Part of a small language model's weights.
Size: 16 layers, width 160, 5 heads of 32.
Architecture: LayerNorm before each block, learned positions, biases.
Training: a variant of Muon for these matrices, 273M tokens.
Each number is 500 + 25 x the weight over its row's rms, rounded and kept within 0 to 999. Layers, rows and columns count from 0. Numbers have three digits each. The size before them is the row's rms in percent of the matrix's.

# v: layer 4 attention value, 160x160, rms 0.126, rows 75-94, columns 0-159
# o: layer 4 attention output (transposed), 160x160, rms 1.11, rows 75-94, columns 0-159
v75 097:516537508515494526507477518541470511517492448479509546486528476483486534482483513438491492469501500494518500525465571512469499476498534520515483513491484490500476515479525475490492521463494459488551482468483503543513498525516508518518514450531460501511492513522514490540495475476462470450515481551508531510489510488512489518509504468514487484524516476517521484498531505461510464509505527471479499495521521506512501484520501520493518487431504547522470482468491471554460439453498497
o75 086:479499528489507504509504517467502525477504513447464475485495521540529468497478508529520515513477526449482506467479456474550517527523463486513515472470473513507555537493476534489489524520492497530463538543510529478496507501488560450446493528501497560495487490490493495424514517536552480540473532450492475515486476488505514492481495530495513506459482500525471510500496490537564509494491479508501501487472475526486513495479477491503482507494514498499493516534478533480528485517491518
v76 097:522467487460504522516496537504495511500536508444537506512510499477539456495505537514492487534511490498519460526497534529491494498468532468461515496481493501528493494459501506507490515543516498555479496537484483510490514459497467486510522502517522536476501517496493498483501523524514471459428497512482493501481462479468517506485542481476512485484495480460482532461444534525472492484482505519514532459541507508499499467525514547500494471524517530544507499511459472550449549497528526
o76 088:488515467501508476554455504477541498532483529534480459450507467475475546513503529512512531495504502521501503491517486514494470475505480553503495544520504442487495514509504482494489502491494457475568490493521515471527480532486518471447524468478487447460515503478526513509524496494524515516504480485534491495501488497551488503505474493495469475465480540526503518514538470489515516512513521504473502512473509518509501526463500454534478510504543463510499474554542515479516450534459505
v77 087:530501496452476490492525481519504504481538509492491516536455516515480510505520487552494502555497492484491530478483445467474521522494505505520509516479507500472487494541522475540483515481484530495505488491535497474505542516523528485427513493492509519548489456478497475497474502486498493490513519488528479471496498482538539491470564502488488469503483481503455496518518472491463474472476491503502527533510506542507490532477478478471577528549523535533507549522475497478460490477479471
o77 099:437462492525494499492506497442510496506539490486523472515538497485501490478477518520517490492486521523527508504514536499519505503490541486529507451517508512489521503486507497530503531512554487520495488497467483532466484505487468513543463503527505491484483551494496500495506445470471468486506516525493504510522499514493441518514462499494484493511513514515591487513548458529498517490540510542469477487466492462488474443511561486525465486487470509462511448497497496522529510525520486
v78 085:538468518501521468508529530523473525486480503507524490502485473529482499476511512510482484502500514494490506443521527491457504489503502495545464511524508512514522453478486469519488460491471523485510513503505457505522538469513590485491509510529533512492489517491525525546507470442521447524516521501485526488524506487507492488473493501478461511520461494527520493501441526493481512521534543444458519453505494509487469503481479470515496505559493475464510484511486539537522499459514529
o78 093:493532512494485475509500465503512487464496497525517517567464482474549462480535484439478513508466497482503495530490498489490471536511499508478528498488518463501509556504510517495513491485519499512508454492492500530501463502528479515501558495492488494521503501509539534497483458506520523488446513495532454500499480491466530469488488468533545496486515476483496499504519528472477486466503478545562476492500497512495553456528523520450519541501480526533562480466494494462488528476504504
v79 093:523477522529500498489482514477456477521496479483473445503498486552506512507499497541486542546484473540535521498515478505488504534487498467489523451463525504519507450522466537526500518502485497525526480509503482467462505483457500491515508499483554466487507512549520522511483519474438503461519486522482511484455499468502459484472528503526527501480524471507503514485467466486526516487489466551503480550490488500494476542469504493527498520489497523541465463485494543513545506491458506
o79 094:494523484483486497522514444522521501469514504479480557524486484466494477459546495482487466417535515465511491461489512518475480501472504488495476545504506506476540550484483488497496511491531477475498487509487555517474521515531522475491508520507451490482502509471520523482546452509556524541513499483491510533530525498483530531495466504510510495508510516455463504514495540527491502502527468485512505480513516479486483430531506509529548489513522523484495518504526451488467524484496477
v80 090:504512506533480499487519478487423509524519491486487496473488488491512487501460527507467487525524513476473567486482503484508494491482507468480492510539557500494518516487490476491539530488519530568503444507499443500489522491506539490501528524535476498499505463469524483453521516474459529473495524507487490539513505468484498509512502497511505536467487460494542494513492533476521493494461487504502531457538517523553494470476492492581523500489506529514472483463521522503486469509518528
o80 094:461515498471504483542441492506539480494513492514512497454531511490496480509522449537519507516458504524503508498485504514519512526504555503509505501508448480497461524519507492504456486481520451492522549526507487484507490483511463498475484485454478552498525530475479526513495469501560485517476500507518520529483474488536475544491476521479503459529513506519460546472507504519464518538509532506494511538494480488467537540537538502478475487497479466493512450500459505521495471531463515
v81 087:487490497482456508504483489483514556531490512476481466519514493551473498505522506510490450477501477453502491531524489542542495470472531505521464456525497541529504480506499477511538499520481548518502529504474481479549490529514516562501524500515440495447465503527566516482517493480513493485467469465495488490465483495507462495518514492490494544479498532457522487495499532510466492458488488506473504513488471486509488496499554529529517518475452483502503492531521519478473470517526501
o81 086:508505470495520482490549505493482489491538476527542492514484497487532502512462483475486508537460533494471514515495524487516543490524502495503488505496500458460480533484555537491504502489515459512516503473507492517501505498477452489495496531488536540549476513465441507521487499471463497488469518539514523495504487483475503512505449513508478492523478502512507496532477482506488514500476562545515491502472521501468475501468469431486471450542580489523503519459497523503545523490518513
v82 103:526490472530537489509522546485474482479547471477497475505471511534519504480517429476511480472543518482523536503476498526513540483460469497534436486470508491484498525480487510479499508480470491523512508494550477470490520478546474528528494527512520486522523521478497516452477475471541489541527470511493486481517510481514509501542494513502525475475492445422511502499485498485478506498477464509510503526514525520535506509516488464532526522547501466525496522508465541520479512492492525
o82 092:529493525467487507479471492463494522484464510489503522543553496484484506478457527526476527533437500527506469502491513534491517509514517487520509474505471500525510500535511445504570481534505515486467489540478484533509465516517527460509504470511523509486506490498509465538537492495490473481489546502508520499472526495474515531502514516478463478540517507501477464504535499512487522501513515514489511459453489488466478463485465533494469478481491595490518482496519470462515525475513528
v83 083:527507480511531528493494501455495503481517487520481471524473511468544500500517504493530473507468511471512479509472504476510496482533503492536493499521526517540476471519466540523531487492531503529476530489546491473488505502504473530464482542534483469506505488483503501571432521520520522457482524499462500549471484467504494497510535508524492494496501505537474481496483525504479536488479494448477472558507540540508510476475483466524476505525486515495491469485487422499476532467464516
o83 087:483493491458495455461518499497464502509487556488503523484515513477456542522479497501458522487550468502526529497497530492501552495503503518462519462521498460477484531501536451471497532464495522522519461528466504500488507513501504466522523502510510510451525535505499494481521490474531441491511505521537538466504518515500495534472482492486518505541478474507536508513527474493517481471520477506499515475490473487479478537493498471493517530495553426547507543474511519501466488535518477
v84 084:492463539502521494512517493477501506508515520531475518492509516469519511505472511511516539513489468482505522477498524490465478487500526464430531515525500501473459453477513510488484513468546509507504496541505494520493480461496500490533511496496461473488498517506443514525471499516515483529476431499487474477508489497474472458545516505487482444443513485530468514531482502499532502547503496500503542571525522469493506537464516501514504524470495500483505471470520500558543507510506548
o84 083:533523477498489475464481486515494474472503457492529507480498465491506486526546479509523490459525483512515512489477512488535547476480454504534488465522515508502520535566487453499512506517468499530498528525504497496491554548528514503509475477458502490505527503508561440481491510502475527501512549475507493525511536492517529551491539468510498507551475505502507486497483492507499491484503469478515489478519521476537468482501462508509537484522502441486487526477486499508448487531477439
v85 089:498534485471473518513494550498502491481495485508456484477518535463465460477510511530493520510545466515500541503508546475507549477495456468511503501473476471490533494541503507503514509486483499497520493498495481502465481536505484509546524511493456518505548476494488520475448500486531460523440503500493464517535521529496508499488495438481497439448541509495547463531493513480483477513505530532489501484516489509497534490520482488530513517497528484542536495525543487450514482490495482
o85 089:490490507525496462490505532528487479541514523510549469533492468520536505527509529472497498520492501509524476502510445529457464525521520527503511514492491486551511508535505502529518454510478501469496515528512504530522480433460537505461489464475487489488503490515548510494519534467517520500508451552481505472461463489522521521461488509539484511535495470502499520485514467476483519525502461517528490505529515463526480506484486488502452497527457490448486499483467515538442513505502506
v86 083:492527450511506492515536472498509504468545514470544522516499484522516478500493524519499512489528509503480519520452512541510453502501500488498558471509477505523472507535528504541487496435464488559492493499520493557464519437501495521490464507481489471505479469511510501489488518521476506522485511510462500450500517479527472545483509514531463527476505524494452488498529534460505490499456447510486520515531472500491516471523461504479459497505500535510497464509482495478528491476519546
o86 087:484476516479515505483485510470513507524441500533485473509501472499539514534534508476452453527506477482479477508567469484530507459529532521479507492485503447520509490492514477478522537549542502453506495458496477482524509522528510489503550492491524498494537501517457474508490475493512477462472540547527496502509477480494498462511463504473487472508481465513550510530494504529490533499497514505535504456462503499506537563467523504505506483513535445510492499500506476522479521513516477
v87 083:482531498512537490534537543471532495515504511481504532542443470477558572483525467494514463470500514487521493522526515502479477520505496490498500473466492521454509491479532481450478479511523497481486482526539476486486526504511535525484525485513522485487539506514486536468475514518484520512508507480439491474509465497484484487510550533491450504474500531484510474473519534510528519540512476505509488511497497431533510490482479500525525500516495448471496496529508512499528505507450456
o87 089:507475456466472542504492485522463499449502505537510494466527512496432461534477537543473526532508470531500518519515518489546500497535504498474470502487481519504491536559499530538493500499492477497530511502478548480544463525501486467515501502494486483517472508490503498507524496448460504527514479494532475518460521484528532487493482462507499522568506484510494508515473517519467449539496520487502510485471507505462472495519503536496513466495515466503468505492493506494494458468545543
v88 088:506515463533493485517500512470471462456512491506509513479482488518485478501491476490502526497463527521515515492530470508517513496485464502474478446544525485499506515504514494522491493475517560492549552484511508510499494505559501536492513505446515519511506506497497523470515504505446473481480506463505484484464476493465476516498454534508511500438540510559449500504473499553419516506476486527526515523498488479495501520482492542536508505580508515503516496500503487500495492465493515
o88 089:488506509464526502489513467555524506512493493498508494528516546487501511537480507506467488534505464492472509508511484484499483479485556463511498530470468521529539493492500511492489460490481434475451446541499517485508509486495505480514491505501468505507489492476509496536502527474531515483513505557448527534541526496520504522509547474496509449589457471473496508535511516474543459522481517478558495495502521487493490482514480495498520521497481506478470475519508464520504477527479482
v89 080:516473494565530481463539471469558484504503499498498443540469466490544504502463502523502498513478525479477495502461475513537513517505495525524500507483522488489492500495499484485472491476512507498495496561536475482451499427526513505439488490530460509566519475515512515562474516474467440509459484462517501501512480544485486506482503510499494544528492502464502517469513483516488484488511498517512473519492510503512513511521482543505460457502505465515502512501502505536476495511509488
o89 089:486541505490507543486451508543512492522512503481528506516548523499455528489504470513500460488513496497522510508533509479499476497483509461449509475488492520538492514522512485484523479486473559496437503496473518509533524535487481475530532502513547525467495479479506501523495474486527522501458559519529512485532481465482531510535462441458521460497521519470492489509477497494521486485511491499488527525500516529450525480458477509474513516531476530516533489503494474507511496497460435
v90 089:500500474523454490518519545518483466505492487540514541477507493455516521498494523515491514539474500517481477469466509479490504515531501522490514540497504500503487507533467511505545499500529509518534508514491528523565470488554476502568503502521492523507463497498501507494490453455494499482538486481513497496517479483475508505550491507511470487452517503501478515559448514483509481435487481463484531519509518464483533487479441479503510457527541499458521471528476513520489468506520470
o90 098:509489536467537525496508467512503511477544490531501512536503527539529542533516541468516517514529463506508477495533461509492502477485496471539509499494493496528474510480469464509497501497498502475503455492471483521469481513443439496461484512455506517546565512508503487503485539564501502518470502537500504544519502475499520529457498508533500510490477471500500478477536467537489513526496495509521442491485476487492476491516532489522479527447443505499477491485504490472500542521476510
v91 107:519496534520494559534483454536479456479490532499485500519502480526473494477467533539485541482485501495497487488525454524463487530523481508544497508482486464496462480476529494490472532508490531506539462494477494520528477501545487470503472485506496494504467469460472480452509475500520513487554479528507493552485498495484500510552528529530498537489502523505471497548478514519548468504552502462512471502478502471464491509496510490457546501470498514509531483496514516506498442511500486
o91 103:462491494552532509497532517500527563523530475480506520516515512474511484512563478456510470510515462447454494488468575460504541470485522473461486511536509503492499520493463503526479495492507481468453516493538510513456477491456505510512475540525499518527504529514510511514532533508503501518471470464516518474512498532493476465471508517473481522501520520508531493476480485473491469494448510520496495503527500490516511522551508540520497480478451499512504479540481497474494516490469485
v92 084:533505501493525500487486481455494495498552467493540499526471491506482461471504533482511502478492500496497494503490494531472466521495499507475488512471490501472477509484543505488445516474496522480482506543527505529502543512478528515481475456495464528475516571493502482497515483525546550492498476491512488491517520513490483469489458547517503505483470513437513506471513512525504468507502522478521522478500451516501518470527463522509482541491456434486445529542508499537506462488511550
o92 074:512479514505465497511496519508478492505428562467502467468528506508545498524477487515496458546478498488444520527533447467513556505483493497486533493514497498488518535555481472519508434490471491505475518467494508471476496483514480528502518484484528446499491470540510548523496465519490521515478507462487508509496529475500531515515540470512479508535496516540488511519497511511475542504516490531511509520492510507518548546460488504518499454491500524502537467486483484474482493479471502
v93 094:496498439469495508481485548481493526495488506497532535499511505448541478480516473495497520463501549487505520428500530476536489525522466507481491520508521470520501498495504509510536529486518526470498487568497500507513500562494498520507499484511480511480468515485519518446500502489481539532487521452489480454496454505467528468513510500502477536492439530519541484545501491498483505519474507456511529504529551522477493465505489486553469543500518476497498485506486519507485501529479491
o93 090:463541533513521541479528468514473478494508480513508507460480523514485508537471515541518510527502453506481501530508488505530520467493519466555485515489502519444552490466489464489480489536513489521493483466501497506448488466501496502475483480459552479503533485527518443492529476538487468511485450535514488500504563511503503509487514517507511477489488488478448527465528478480497517470529516533508478502493499530524502452490567482503501494497497502506483485534484468505534494534528524
v94 092:521506492538467548543480502480483511493539489488534459490512501473493473495506480527473508510441511521486509476565462491485472521499482468543452495493507489471509549475526525486475510482523497517495520478508467502486543498513529552490492526504515537486515474506486467509465525490494524536436496490485507534441499505477527504530521517531490516538457510531493497510504465511519477496538523468501446497506490488507490504472471515504483534491487552503512466477498487468452472487474539
o94 084:472512510493495466487536478521519527467465523473483485543503487476530507533470519530491521495540530468469503549461493531548544465531505486469525528498513501519492440521468489503520491523489498451524464508489533467519497516497467506530502486491495461492462555488493505474573472496523461486489514524523508448534467473534478505517493497474494507467515519482498467535489501459499537511487483524495490527490516525472512512535495517486518485518488464513495499519492511488531522464504442